Weights of a small transformer language model.
Architecture: RMSNorm before and after each block, no biases in attention or MLP, tied embeddings, normalized queries and keys, some layers without positions, capped logits.
Each number is 50 + 15 x the weight over its row's rms, rounded and kept within 0 to 99. Layers, rows and columns count from 0. The size before them is the row's rms in percent of the matrix's.

# layer 5 MLP up, 640x160, rms 0.0851, rows 427-514, columns 0-79
113:79 62 59 51 68 34 26 47 52 30 69 48 47 55 37 26 73 32 47 28 23 72 40 65 46 64 56 47 39 25 34 55 29 60 44 52 64 52 61 42 56 51 20 37 22 54 34 37 37 64 41 42 51 36 68 26 72 36 54 71 63 45 42 40 34 70 51 26 69 64 43 79 43 64 56 44 63 47 50 22
109:23 28 54 50 54 45 52 55 42 67 31 38 78 21 57 40 50 37 15 53 43 38 58 36 49 57 28 80 43 42 48 44 39 63 44 64 39 51 69 60 74 44 49 33 69 28 73 61 54 56 44 63 63 55 34 62 26 66 45 60 77 40 37 55 54 42 38 36 68 28 39 47 85 42 61 31 42 51 47 46
094:57 52 43 66 38 82 47 32 46 63 33 58 54 30 32 43 37 29 54 37 57 76 37 54 56 50 58 73 42 54 60 25 44 40 43 62 54 56 74 72 81 60 39 43 31 20 40 27 78 55 40 55 35 62 53 32 25 55 39 44 26 43 46 32 26 45 52 38 58 36 49 82 48 41 30 79 41 63 47 43
111:41 35 41 50 64 15 25 33 40 41 41 42 43 20 41 39 49 48 54 18 40 37 31 50 47 47 43 60 38 44 24 61 59 49 43 51 61 65 31 36 42 23 48 48 60 59 49 67 66 49 50 41 58 38 55 41 20 43 53 38 62 60 20 59 22 64 44 62 57 38 36 73 61 37 34 65 46 67 67 56
114:50 38 45 52 47 63 62 55 85 12 51 27 66 43 51 47 53 32 49 53 35 53 65 52 56 69 46 57 42 42 49 63 30 74 42 49 81 54 59 56 53 51 44 31 43 40 45 59 33 73 53 48 30 53 32 32 74 78 49 57 51 54 57 50 69 76 07 75 74 40 37 40 53 71 61 65 34 25 52 49
091:75 39 59 65 43 54 36 30 51 35 54 73 45 56 42 64 46 48 65 59 52 41 26 76 51 54 62 65 69 57 57 54 57 37 43 83 41 58 44 54 59 56 46 25 46 28 61 12 38 80 68 55 45 53 36 46 43 50 49 37 76 30 34 30 59 61 46 62 51 82 46 51 62 38 68 33 39 36 41 30
114:48 52 52 53 28 46 32 34 30 58 55 44 40 48 48 38 38 42 58 50 03 67 61 68 60 39 44 70 35 29 42 45 72 44 58 52 00 55 52 51 45 33 37 41 51 40 48 41 24 48 49 36 39 46 44 47 57 57 46 65 39 69 72 38 33 41 51 53 46 39 60 54 37 35 71 70 11 34 40 42
097:50 61 37 65 55 47 57 35 34 42 36 43 54 24 39 36 60 57 18 31 29 64 53 36 57 30 41 60 54 23 58 58 50 54 27 59 53 58 52 26 46 52 55 33 32 36 45 51 35 46 44 67 41 69 43 55 68 68 57 63 46 60 22 69 58 48 78 18 61 40 24 69 63 72 67 32 37 40 54 58
100:61 43 44 84 44 59 49 62 63 57 42 51 48 51 67 55 79 42 64 45 51 65 51 63 50 36 37 60 44 40 92 40 42 27 77 38 46 40 53 72 52 71 22 39 38 10 65 46 59 24 57 69 46 59 63 41 49 44 25 66 61 61 39 49 51 77 36 23 44 22 63 53 56 42 41 70 78 60 45 04
099:50 63 56 35 88 63 60 75 53 56 44 33 25 34 32 19 50 46 30 22 52 75 54 40 57 59 57 40 28 41 52 63 71 17 44 51 29 56 65 37 60 44 46 38 34 43 51 66 51 73 42 40 57 77 41 67 63 88 37 44 58 60 61 45 44 63 47 12 54 61 51 54 40 53 63 28 52 72 45 45
091:40 74 38 29 44 73 59 52 36 60 48 41 49 48 63 50 59 55 68 00 71 47 35 61 46 33 42 59 37 60 67 35 22 39 74 46 47 38 47 38 72 38 37 39 53 43 34 73 76 35 49 60 58 52 18 29 75 48 29 83 38 46 35 90 32 51 36 62 51 66 58 37 58 47 56 71 33 41 42 61
091:24 64 60 37 32 60 60 48 39 24 69 58 56 33 37 31 31 58 43 18 68 57 62 57 34 69 67 60 30 32 80 10 32 64 49 42 42 45 58 16 69 54 46 67 55 58 56 14 52 27 30 35 29 30 28 49 31 64 47 38 31 62 67 50 43 48 36 65 45 35 61 61 43 68 42 59 45 41 57 45
098:46 43 78 40 49 47 63 62 60 34 79 55 48 54 53 57 42 58 31 33 43 59 24 33 39 63 49 40 43 48 67 37 35 28 61 71 61 58 58 32 56 54 31 20 17 61 56 34 38 43 55 36 57 87 44 39 51 78 46 55 46 30 40 71 70 43 59 10 46 45 23 43 53 65 52 72 79 59 57 15
104:49 32 54 53 55 40 55 68 40 38 64 51 58 42 26 14 35 67 59 43 45 57 59 72 62 35 36 52 57 62 57 30 32 40 58 67 55 17 72 49 56 52 40 42 37 68 71 38 48 58 45 64 48 68 36 23 55 55 53 46 25 54 63 37 75 63 30 41 72 49 37 62 31 52 72 37 35 51 62 15
104:34 40 54 44 56 27 55 38 56 55 60 48 55 37 40 38 57 63 40 49 24 58 35 46 41 45 57 73 54 09 37 34 76 69 30 37 54 45 34 62 64 36 47 57 31 29 45 36 62 55 38 25 67 62 43 61 55 78 47 53 48 62 59 44 29 27 25 65 43 60 27 44 49 32 44 42 40 67 88 07
105:60 41 50 55 54 07 67 49 56 54 16 53 47 27 32 50 58 47 57 60 28 45 74 60 38 29 58 40 22 31 63 31 50 33 56 40 42 45 14 15 35 49 49 44 52 53 49 66 73 41 24 62 52 80 57 68 39 58 43 59 31 38 43 44 45 44 51 45 47 36 51 50 49 62 55 57 58 28 73 31
089:42 61 40 80 45 27 24 15 43 50 69 23 39 58 49 58 76 61 46 71 48 55 37 51 35 31 37 61 37 49 45 35 43 58 23 46 57 59 50 43 30 54 67 58 58 35 68 34 54 36 73 45 52 39 52 65 27 40 41 86 32 48 38 85 47 55 27 66 59 38 60 33 26 46 59 25 37 52 37 38
104:41 58 54 64 89 37 28 56 36 48 18 56 30 40 49 56 59 74 21 17 57 68 57 62 66 29 33 30 37 70 57 48 64 30 52 35 69 39 43 51 71 56 12 26 41 40 53 36 58 39 29 57 36 48 35 36 53 38 31 73 56 41 47 45 43 55 59 40 55 35 34 52 38 58 80 48 38 63 36 54
099:49 51 60 28 54 15 20 47 50 19 66 17 37 35 47 51 33 49 12 60 63 55 13 53 48 60 17 50 41 42 59 47 51 55 55 52 58 55 56 43 59 44 30 63 32 62 58 47 56 73 36 46 40 42 54 37 61 57 50 64 43 35 48 47 57 80 49 84 47 65 68 50 54 31 47 27 58 32 87 52
094:60 30 67 33 89 37 69 55 37 48 34 73 41 33 32 52 34 28 52 69 38 26 48 47 65 41 47 81 60 57 52 48 45 70 67 67 56 48 38 19 54 60 52 39 72 75 56 49 55 70 63 66 79 56 64 53 49 46 79 52 41 40 53 55 40 48 38 53 64 43 60 60 48 55 41 64 57 54 51 31
095:63 42 51 49 33 40 38 28 57 32 86 33 62 55 44 36 65 44 39 51 37 59 41 44 56 56 15 71 45 50 46 66 45 59 49 48 41 64 32 50 87 55 65 72 41 54 71 55 45 75 36 34 50 62 28 24 53 53 46 56 15 48 64 47 68 40 48 70 61 73 58 53 51 26 32 55 32 30 45 37
102:50 19 29 67 75 55 51 72 42 55 13 48 75 50 33 52 47 24 49 44 35 62 60 69 26 42 66 42 37 70 60 40 40 58 37 45 55 66 40 50 40 24 34 41 48 29 60 34 78 70 54 46 46 51 44 48 40 59 19 66 70 77 30 57 69 41 29 47 58 56 67 64 70 48 52 42 47 46 54 30
097:63 53 63 36 53 36 54 63 61 38 62 64 39 58 52 51 58 44 59 61 43 71 80 55 51 43 66 31 48 58 42 72 54 40 37 46 70 42 36 52 92 57 50 53 43 30 41 49 65 76 23 37 40 49 54 77 53 51 58 69 36 32 54 28 32 56 46 67 43 61 37 67 48 37 18 48 76 52 60 09
103:52 42 56 48 28 27 75 60 35 60 61 53 50 43 60 36 69 35 69 35 14 56 86 62 46 51 80 17 54 59 66 63 50 55 38 80 43 69 61 35 59 74 60 36 44 40 66 42 41 61 38 28 43 56 57 32 44 20 52 24 32 56 63 66 49 52 55 42 52 36 54 58 61 51 42 49 56 62 49 66
103:63 43 66 49 34 39 46 71 58 59 50 50 69 45 34 53 52 38 05 52 56 30 36 65 74 62 69 99 53 42 52 69 28 76 45 32 41 24 52 50 54 37 41 39 44 62 45 49 43 68 37 43 41 81 27 28 45 44 48 58 47 46 61 71 49 36 39 47 50 53 31 39 57 32 40 37 74 46 54 29
106:65 51 65 56 67 30 43 65 32 26 44 54 42 37 56 44 58 35 23 47 50 72 06 62 35 46 35 41 37 42 56 30 74 26 47 51 57 45 51 22 44 30 58 54 36 48 65 58 75 42 54 52 68 60 69 44 61 62 51 48 63 46 49 41 58 90 37 32 56 38 48 47 55 52 93 62 63 47 62 29
104:36 39 43 54 53 46 22 83 48 29 51 65 48 53 58 35 23 22 18 47 24 31 72 64 12 54 30 29 46 28 78 36 36 61 61 46 52 56 68 36 57 36 55 75 48 45 65 23 57 28 50 48 40 43 36 62 40 30 45 49 29 41 64 57 66 51 65 46 63 34 66 61 58 35 62 65 24 26 54 42
097:71 41 45 80 53 26 41 33 69 32 40 53 54 33 37 22 56 45 53 40 74 48 65 65 17 40 55 44 43 34 41 51 46 48 70 95 27 61 85 43 71 25 43 19 46 45 43 58 53 75 52 83 55 53 49 39 37 59 59 45 68 50 48 37 59 53 55 45 72 56 43 32 74 53 47 64 71 57 54 49
094:40 13 54 82 41 51 79 61 63 27 30 68 57 34 68 51 81 53 48 51 51 38 70 35 73 44 38 39 33 39 54 23 48 62 58 44 68 46 95 37 61 60 45 54 51 56 47 55 55 50 67 32 48 63 44 60 29 53 38 36 45 55 80 36 72 61 37 63 38 59 29 47 37 17 53 91 42 58 68 38
093:23 62 65 61 46 37 65 52 51 59 37 30 55 57 57 36 42 41 65 27 33 49 83 39 52 50 21 72 33 43 85 31 52 49 76 58 08 55 46 54 48 48 20 40 42 48 35 21 75 58 55 25 40 40 62 32 14 61 66 53 46 36 57 48 47 72 36 46 61 66 34 61 47 59 44 53 47 40 78 58
097:66 54 63 62 63 63 71 52 38 59 32 47 63 43 37 34 29 48 43 47 41 64 40 59 36 30 66 61 56 46 84 63 51 66 52 77 51 65 72 54 63 51 40 53 56 36 48 43 41 51 34 77 32 73 48 55 61 43 40 55 32 60 28 45 27 45 47 63 39 62 53 59 67 57 67 31 24 70 59 44
102:38 54 37 67 48 58 32 33 61 46 35 71 43 38 53 46 49 57 58 38 78 82 55 57 46 36 29 84 20 38 26 42 63 36 58 35 68 36 71 45 48 59 41 55 60 62 61 15 56 43 56 46 30 47 71 53 44 68 48 70 51 22 45 36 27 61 51 50 56 49 43 48 41 50 54 64 28 22 52 46
097:58 38 65 61 68 42 83 50 32 23 66 54 40 45 55 46 79 72 32 64 69 34 47 75 82 45 66 61 46 57 60 64 51 48 48 58 49 26 42 41 46 46 39 57 57 37 39 48 49 76 57 68 47 39 49 54 52 73 63 90 43 26 47 29 37 45 46 86 67 40 58 83 59 66 61 36 44 56 26 55
103:45 39 41 44 71 34 53 42 37 49 70 54 39 32 34 48 48 58 52 43 27 58 79 35 48 65 37 45 27 46 45 37 57 50 17 52 23 42 59 40 69 63 57 55 56 39 66 48 58 50 57 50 51 74 38 53 55 61 49 58 59 43 59 57 54 53 39 29 64 30 60 53 38 62 58 62 40 28 49 38
075:65 58 48 48 60 34 56 58 77 56 59 67 57 52 17 41 49 31 47 41 45 33 40 04 30 40 63 72 45 38 35 54 60 59 54 38 60 57 63 89 31 46 55 14 57 34 57 52 56 37 38 57 49 45 64 40 30 60 34 33 58 65 64 45 35 40 56 42 41 76 66 46 62 41 07 72 36 46 27 61
103:55 30 62 75 51 27 39 39 50 50 55 43 42 42 50 45 76 63 54 16 52 58 57 68 21 12 50 67 52 62 63 48 59 47 50 66 44 45 71 46 58 67 54 62 08 58 61 55 56 53 60 50 23 42 47 56 54 39 34 61 66 41 68 69 70 44 56 66 50 77 55 75 47 66 34 45 48 58 49 49
102:43 45 76 34 47 57 73 61 44 28 61 67 48 38 51 44 61 48 54 41 37 34 69 47 75 46 75 92 20 77 65 48 52 36 17 56 48 55 54 50 59 53 22 31 73 37 41 39 49 47 55 52 54 40 33 56 51 46 39 52 52 53 39 50 43 32 12 48 66 14 87 71 57 43 72 78 61 66 27 27
103:38 59 56 40 67 68 71 35 64 19 47 69 54 37 55 11 50 63 61 39 33 50 66 30 51 38 58 52 56 65 77 78 42 42 49 40 75 47 47 63 45 29 28 45 24 27 65 64 73 47 61 28 38 65 49 56 17 69 33 48 50 35 69 53 74 43 49 52 63 33 49 44 55 47 60 27 22 60 66 37
097:54 44 43 35 24 35 52 67 37 32 63 37 67 55 44 59 72 74 24 31 26 42 71 43 35 56 36 72 54 41 72 55 48 53 42 58 77 79 52 51 62 58 59 74 35 58 53 45 48 05 56 49 39 62 78 64 34 42 39 67 40 35 41 57 65 41 54 68 61 68 41 56 86 58 57 55 69 30 58 24
091:56 25 63 66 60 32 40 71 43 25 36 67 51 50 47 24 48 34 39 57 60 39 22 31 31 61 45 37 54 55 86 57 27 32 56 37 53 41 25 65 39 70 35 65 58 24 65 33 53 46 35 32 50 60 51 41 88 42 40 30 49 47 32 61 50 82 38 68 63 51 66 40 64 39 46 89 46 40 50 43
102:42 65 65 44 82 35 41 31 52 54 65 50 59 56 29 37 35 45 53 46 54 37 78 50 65 42 32 47 04 33 51 30 56 51 55 69 53 45 51 21 53 45 39 63 66 68 27 44 63 67 26 47 46 41 32 37 27 65 42 52 70 30 56 40 70 87 46 68 52 63 43 55 61 75 57 35 51 72 71 33
099:58 47 60 42 46 47 65 36 65 14 35 38 59 37 34 49 60 66 52 17 46 61 87 52 70 47 72 76 56 55 34 54 47 70 26 49 55 56 74 49 33 78 52 55 68 50 55 50 47 56 66 67 43 63 50 42 45 46 45 60 79 35 47 45 45 64 05 64 60 29 67 58 74 64 22 53 51 56 60 46
100:72 32 52 46 58 44 29 41 49 42 31 23 75 57 31 42 51 65 58 43 37 41 37 64 29 38 62 83 52 66 38 69 32 66 43 57 68 55 66 35 46 70 51 61 57 52 57 36 69 60 31 60 37 39 58 61 75 49 52 75 49 30 41 56 11 68 62 48 64 38 38 56 54 79 48 37 45 49 42 54
112:45 77 70 47 35 38 26 45 46 59 73 35 43 22 61 55 65 33 49 55 41 61 43 70 52 63 41 74 52 48 77 61 35 66 55 61 60 73 49 30 51 52 43 51 53 41 43 72 63 63 38 26 48 83 62 60 44 59 68 58 16 27 66 62 44 59 49 30 56 60 54 51 52 43 65 40 71 25 46 55
099:60 64 73 54 49 43 56 56 56 50 59 55 43 29 30 59 52 24 08 37 55 71 26 77 55 26 72 51 53 46 18 44 45 59 34 63 58 82 56 67 56 39 55 42 49 52 79 34 46 53 58 45 52 73 86 48 41 67 38 37 63 51 56 42 51 55 20 32 55 48 32 46 58 55 49 37 60 63 62 44
098:67 52 32 14 36 39 73 69 53 36 59 52 55 63 04 46 67 44 49 70 34 48 49 67 31 38 30 34 42 59 69 44 61 48 29 56 54 72 47 69 57 51 51 46 23 55 49 34 58 37 21 93 52 75 44 63 55 47 44 49 50 52 56 67 61 42 50 52 55 34 44 57 61 36 38 85 35 39 70 22
097:50 42 47 40 43 16 37 36 41 73 49 67 62 30 52 58 60 72 31 54 56 45 57 34 78 44 47 35 46 53 62 59 14 58 55 38 42 54 30 80 77 47 45 46 49 34 61 29 51 46 25 58 47 42 42 76 40 41 54 67 54 78 51 54 47 27 48 24 54 16 63 45 51 43 89 83 65 57 18 78
101:55 62 41 50 57 36 57 60 38 68 46 74 69 57 31 52 70 35 24 43 65 56 58 42 34 36 69 38 33 48 33 30 68 59 54 40 79 64 77 65 61 50 00 39 49 53 62 73 50 72 45 41 67 37 51 46 56 58 20 33 34 58 42 53 45 47 54 51 40 38 34 59 45 22 44 88 48 49 68 40
098:39 41 33 37 33 32 31 71 52 59 30 47 85 40 47 54 59 43 54 22 25 71 61 51 57 49 42 39 47 42 30 59 49 60 59 91 39 36 47 59 35 63 18 48 44 34 40 66 44 68 34 70 51 44 57 73 44 38 61 27 53 57 66 31 40 69 56 48 52 61 19 44 33 81 75 50 45 19 73 45
095:72 52 45 53 61 58 79 35 48 31 39 62 44 49 28 56 61 58 72 64 27 40 64 75 58 64 30 35 53 39 54 57 31 51 47 65 24 50 61 81 26 69 22 33 27 84 46 74 67 33 66 82 23 55 61 26 44 42 40 94 23 26 46 64 51 43 30 30 54 61 40 36 33 42 38 60 27 41 40 39
096:41 36 52 59 37 53 72 56 51 67 65 60 21 45 49 54 83 54 65 71 51 34 32 32 45 69 43 50 56 33 90 45 45 47 56 48 50 37 56 54 64 21 35 22 49 46 53 54 85 58 42 35 44 55 31 67 33 56 33 62 44 37 61 34 33 32 33 27 33 49 51 42 62 42 40 71 51 57 55 22
102:65 64 51 51 47 50 55 47 54 34 79 54 49 37 53 21 61 54 57 53 79 24 43 55 55 56 18 34 20 39 65 27 41 28 47 71 51 36 59 52 84 46 55 56 42 65 24 43 41 66 44 64 34 25 50 36 75 37 53 57 63 58 33 37 30 29 49 41 47 37 95 50 57 57 76 36 60 30 53 34
093:26 03 53 54 38 49 53 53 49 35 42 67 40 38 28 55 38 35 18 51 55 42 68 43 62 67 60 48 44 31 41 12 81 52 35 59 61 38 42 40 57 50 11 31 57 52 61 45 28 69 46 37 70 70 41 59 35 37 41 61 38 59 54 62 61 56 50 23 64 41 69 66 55 67 71 45 60 41 32 61
096:65 44 72 84 24 67 69 28 88 58 89 67 30 26 45 62 53 73 39 57 31 64 34 40 51 34 47 50 52 58 65 54 52 48 48 46 44 46 58 31 69 23 34 48 46 49 40 47 42 44 48 62 66 75 57 51 58 56 38 42 55 30 52 39 33 44 42 27 35 35 42 53 67 43 47 45 25 41 62 39
094:29 40 72 78 53 63 31 51 68 53 27 51 66 50 50 17 44 45 48 21 74 65 73 20 63 74 39 64 54 34 66 60 53 66 43 27 61 07 49 26 35 59 65 32 48 36 32 50 32 65 35 46 35 83 39 56 48 64 45 63 58 60 38 44 14 61 61 84 47 61 63 58 40 36 50 36 64 55 74 31
096:62 44 72 52 44 34 61 63 48 23 45 67 46 61 33 24 28 40 47 32 27 64 36 32 57 38 49 77 44 48 54 55 48 81 58 77 24 67 50 53 61 69 41 50 69 73 46 17 68 69 42 50 58 70 49 65 34 57 44 70 17 36 37 21 52 63 27 63 56 51 63 41 65 63 51 61 75 52 48 42
104:56 48 48 55 49 40 49 55 50 44 57 66 53 43 60 40 37 51 40 60 47 35 27 56 38 71 25 28 55 26 56 72 43 70 51 40 46 57 24 51 66 42 32 39 19 22 60 50 57 43 58 44 64 79 17 34 39 57 57 46 40 24 50 68 31 29 75 42 70 67 50 46 64 52 53 57 64 41 50 36
124:48 47 58 62 78 52 53 56 48 62 60 66 29 51 41 57 30 70 37 17 33 32 70 47 44 49 63 35 53 33 29 48 30 59 48 53 50 50 43 55 50 37 48 48 34 43 37 62 71 26 54 72 42 82 61 50 53 37 36 43 24 56 49 57 63 34 35 51 51 43 57 63 62 56 60 64 37 58 47 51
095:50 36 67 58 39 18 56 44 66 21 84 39 52 44 43 28 31 57 60 43 39 59 47 46 27 26 38 77 55 37 74 52 82 41 68 74 42 30 41 50 18 58 41 43 35 57 60 56 46 42 46 65 45 42 40 62 34 40 48 40 38 47 54 60 84 41 61 27 56 48 39 56 47 65 10 17 28 48 37 30
103:57 44 57 57 45 57 45 58 72 60 37 46 69 26 55 47 56 50 28 54 61 29 41 44 45 02 43 74 55 34 53 30 52 64 57 55 51 58 54 46 33 39 52 45 52 61 83 56 42 57 50 24 57 89 64 32 44 46 43 71 25 93 59 69 55 65 39 46 52 50 75 52 63 36 55 75 67 37 29 65
095:31 55 87 63 74 48 72 59 25 39 76 59 47 39 41 19 52 91 41 40 77 52 35 43 58 38 45 61 61 33 62 50 59 38 76 71 15 48 65 48 56 56 66 64 43 23 34 62 67 54 46 48 61 70 50 35 58 76 41 46 66 53 67 61 40 47 39 38 33 46 64 55 32 67 75 35 28 69 58 57
092:30 52 41 57 54 74 45 55 78 57 53 54 23 51 81 69 54 64 65 55 51 63 58 37 58 53 55 48 51 10 51 58 67 66 40 62 48 25 41 45 74 51 06 09 40 58 46 47 60 57 52 52 32 71 81 33 38 52 25 66 63 49 52 51 42 55 42 60 56 74 71 50 50 40 70 77 57 62 58 38
102:40 50 54 51 76 21 22 57 45 44 47 28 56 48 50 40 28 17 53 30 48 71 47 64 48 58 39 44 33 49 26 29 68 37 52 40 53 37 70 46 49 53 53 49 30 46 41 51 63 31 34 93 46 19 52 48 40 40 67 54 41 53 40 38 53 60 39 75 60 54 41 50 45 71 68 47 49 42 60 46
100:62 64 62 45 56 57 73 58 64 49 51 50 45 50 61 36 49 52 45 41 52 28 29 42 40 47 56 52 46 23 21 70 41 58 50 36 48 55 47 44 33 52 51 69 45 57 64 12 47 15 45 42 60 59 48 47 71 74 60 44 50 51 51 41 50 99 44 36 49 43 47 58 70 38 47 58 52 13 62 64
095:58 47 41 30 88 35 34 36 76 36 63 54 76 50 42 41 31 59 42 68 43 29 51 80 46 35 56 37 46 60 54 46 36 36 52 64 53 57 36 74 52 46 45 60 39 45 82 66 53 61 25 71 51 49 40 64 37 49 42 64 45 58 43 44 14 49 52 47 53 52 20 69 50 26 32 51 42 59 32 66
104:52 43 50 28 72 45 50 39 54 58 38 63 76 32 50 12 61 47 34 47 38 69 36 68 75 62 40 46 37 63 73 44 38 30 31 45 47 31 61 56 51 70 19 52 83 55 52 65 23 39 50 52 61 57 44 20 47 49 21 63 31 66 11 45 42 44 20 35 52 55 50 54 53 66 39 63 25 60 43 50
097:42 29 51 49 53 55 39 30 33 53 57 52 27 48 38 42 56 62 48 64 46 51 15 31 59 42 52 23 31 03 65 28 41 29 36 56 54 46 33 25 26 55 44 54 37 53 56 26 35 65 65 61 55 61 26 48 20 51 61 57 47 71 56 54 41 47 51 47 63 51 16 65 59 38 38 70 68 28 68 63
110:50 64 59 59 37 66 48 38 44 56 34 77 41 49 19 29 42 70 43 53 56 42 68 57 69 07 53 57 55 46 68 35 31 56 46 60 62 48 24 42 59 61 53 54 51 50 38 36 40 60 44 58 16 68 39 42 42 69 37 27 34 57 33 38 34 36 37 48 62 65 61 78 60 27 52 66 61 32 44 57
094:68 19 69 89 68 44 58 51 73 52 43 53 79 53 32 31 24 43 40 36 42 38 26 59 28 56 37 34 31 66 69 36 45 43 55 56 57 31 59 44 30 60 56 47 35 51 43 30 33 44 31 32 65 56 69 45 28 70 53 64 72 59 57 58 52 60 44 38 51 58 34 75 61 54 62 65 64 36 26 27
098:33 68 39 60 83 52 44 54 62 36 67 48 23 39 35 34 60 71 65 09 66 59 31 62 37 36 19 35 56 27 76 22 52 53 49 54 57 29 64 33 39 50 21 75 65 37 60 52 79 29 54 49 62 23 44 35 29 35 22 69 46 57 65 62 49 65 53 74 50 63 75 55 56 44 46 65 45 33 67 34
111:65 49 42 57 36 53 59 78 57 37 52 34 39 38 46 23 61 44 47 45 11 67 57 58 35 52 31 40 69 30 46 65 56 30 43 44 63 71 43 49 51 49 57 40 40 49 62 38 47 48 23 40 60 70 33 44 57 33 54 57 47 53 58 37 38 82 03 57 43 53 25 59 58 48 47 48 58 25 64 39
110:38 41 63 56 70 28 52 37 80 43 52 29 53 17 62 16 54 46 48 36 23 46 71 72 53 45 37 63 44 54 43 40 34 58 44 52 48 30 58 29 68 34 29 06 53 41 57 44 73 52 47 53 30 60 69 42 46 70 37 45 46 19 28 34 48 44 51 32 55 70 67 41 47 33 52 46 51 58 31 02
098:63 47 43 37 49 51 47 60 90 50 83 47 59 50 53 73 29 38 61 76 68 51 19 62 54 62 47 41 48 74 39 42 55 45 51 55 45 46 27 60 95 56 46 39 46 20 50 20 69 54 69 65 41 46 27 53 47 46 32 36 41 55 21 53 54 52 57 48 56 69 66 67 40 43 38 52 47 35 69 27
101:38 15 68 38 55 44 64 29 61 55 50 30 42 33 51 55 50 33 44 41 46 39 64 27 58 32 42 48 26 39 38 75 38 65 25 63 72 57 49 21 71 38 53 51 42 38 60 26 36 75 60 61 25 51 46 31 36 73 42 35 43 74 65 54 18 69 40 48 59 57 30 48 61 49 61 67 36 54 66 47
098:46 67 82 38 72 33 43 63 53 31 78 51 49 49 46 49 44 41 61 48 70 36 46 40 59 25 45 44 44 27 61 66 50 56 31 90 62 70 53 73 44 49 56 26 46 64 57 41 24 57 62 37 52 46 71 51 58 51 42 42 46 59 41 23 15 55 66 38 68 63 59 64 61 42 79 23 55 31 55 43
100:54 41 46 47 59 34 60 78 38 18 56 29 81 52 57 54 52 39 35 55 42 58 42 49 51 10 51 34 35 18 61 46 64 46 57 80 23 60 64 36 43 41 46 58 19 60 55 48 56 31 47 25 62 51 59 41 36 74 40 68 25 56 42 31 50 63 61 35 62 45 47 83 76 67 31 40 68 56 69 23
104:55 66 82 69 61 47 24 34 93 59 56 68 87 46 47 50 58 43 32 21 51 59 41 58 63 52 54 67 55 05 33 50 42 67 28 53 37 57 47 42 52 46 56 35 20 37 51 52 60 53 40 71 55 55 46 43 26 55 55 30 53 62 39 45 46 80 33 40 64 50 35 49 46 50 42 74 28 25 64 47
098:66 58 40 57 52 39 63 34 55 51 40 68 75 63 38 60 44 68 75 53 63 66 42 68 41 25 43 17 47 69 62 69 45 36 48 48 60 64 55 73 53 56 33 58 66 21 71 08 56 53 47 65 49 52 57 63 39 55 43 80 45 62 83 61 55 58 69 48 70 37 81 66 62 48 49 73 44 47 34 60
092:28 24 56 28 62 25 46 45 50 35 51 48 60 48 69 46 57 19 34 22 57 68 46 56 67 56 61 57 42 34 42 45 63 42 56 62 61 37 81 53 54 71 47 70 58 33 70 17 43 40 59 72 23 56 42 44 41 53 49 51 65 48 52 63 41 57 44 50 62 32 48 54 61 37 42 47 56 23 42 46
094:69 54 70 52 37 69 65 39 72 29 76 44 25 30 28 40 44 54 50 72 90 29 68 73 51 47 35 73 60 42 40 58 62 32 45 55 64 28 55 56 50 46 60 19 52 53 41 54 46 58 34 49 71 56 53 60 78 60 70 37 49 43 74 78 50 57 53 55 64 57 91 61 35 62 45 36 59 49 50 50
108:40 54 68 32 43 21 46 63 34 45 47 77 48 28 58 47 43 74 44 36 23 56 64 35 65 50 63 46 56 66 74 74 75 63 40 54 22 31 45 49 73 40 59 63 50 57 38 64 52 75 43 75 14 76 32 65 58 43 17 49 41 50 45 61 59 63 56 55 57 47 57 60 37 41 65 72 24 29 41 69
103:50 33 59 38 30 32 44 70 62 35 21 80 33 59 63 58 43 83 36 30 36 31 50 43 44 50 57 28 50 53 93 35 42 49 65 53 60 67 38 24 81 52 27 67 67 57 83 60 53 33 45 52 48 49 38 69 57 73 46 62 40 52 47 24 69 54 11 38 43 48 55 54 58 56 49 48 41 45 49 39
106:77 33 84 54 28 29 66 48 65 42 80 48 53 40 55 29 48 76 33 63 62 74 46 34 36 54 63 49 58 32 32 54 52 36 56 90 39 50 28 59 55 82 59 54 72 39 51 23 37 43 44 34 72 63 57 67 59 43 49 59 59 55 52 38 41 82 43 41 47 67 42 54 37 58 46 56 40 45 75 32
108:48 45 30 19 66 39 44 67 47 74 57 60 32 25 52 47 30 43 47 31 23 57 57 42 64 11 35 57 41 62 48 44 58 57 29 59 47 71 79 40 47 43 55 42 81 28 80 53 52 51 47 37 42 83 43 44 53 45 74 74 31 53 52 43 57 54 58 23 39 46 39 61 63 41 56 34 79 17 43 49
107:58 24 53 43 40 66 42 37 48 39 25 61 34 25 42 37 33 39 38 43 35 23 48 77 21 53 50 85 62 58 88 41 55 54 64 52 51 41 36 33 69 36 64 64 66 67 42 52 19 55 58 50 41 31 29 50 34 80 49 55 08 43 58 34 49 54 53 72 61 60 38 46 82 12 34 51 46 30 52 50
102:25 46 38 43 58 55 58 26 47 36 35 23 31 42 56 21 55 13 53 32 70 79 54 59 32 36 36 69 52 18 50 43 64 38 38 66 31 39 35 41 47 48 32 37 43 55 28 62 54 68 31 51 39 59 71 39 48 65 74 51 18 65 47 53 48 58 41 12 64 10 40 55 67 44 54 66 40 53 54 43
113:58 46 52 66 42 48 96 69 38 36 58 60 26 48 22 18 51 71 76 46 42 64 66 55 49 40 53 52 47 37 44 50 27 57 26 47 44 37 44 58 53 65 42 70 47 47 56 36 38 57 40 77 18 58 57 54 19 73 41 66 20 51 45 35 31 47 15 55 59 48 49 47 50 40 64 67 54 56 49 37
101:50 53 73 43 47 41 61 65 45 62 77 42 57 39 55 41 46 51 52 31 54 46 49 51 52 55 56 63 57 52 64 48 48 47 70 36 67 66 78 51 75 63 41 42 54 35 34 40 50 27 43 24 50 78 45 32 47 80 52 60 67 74 55 58 51 70 63 66 38 57 47 54 87 27 32 40 39 53 57 41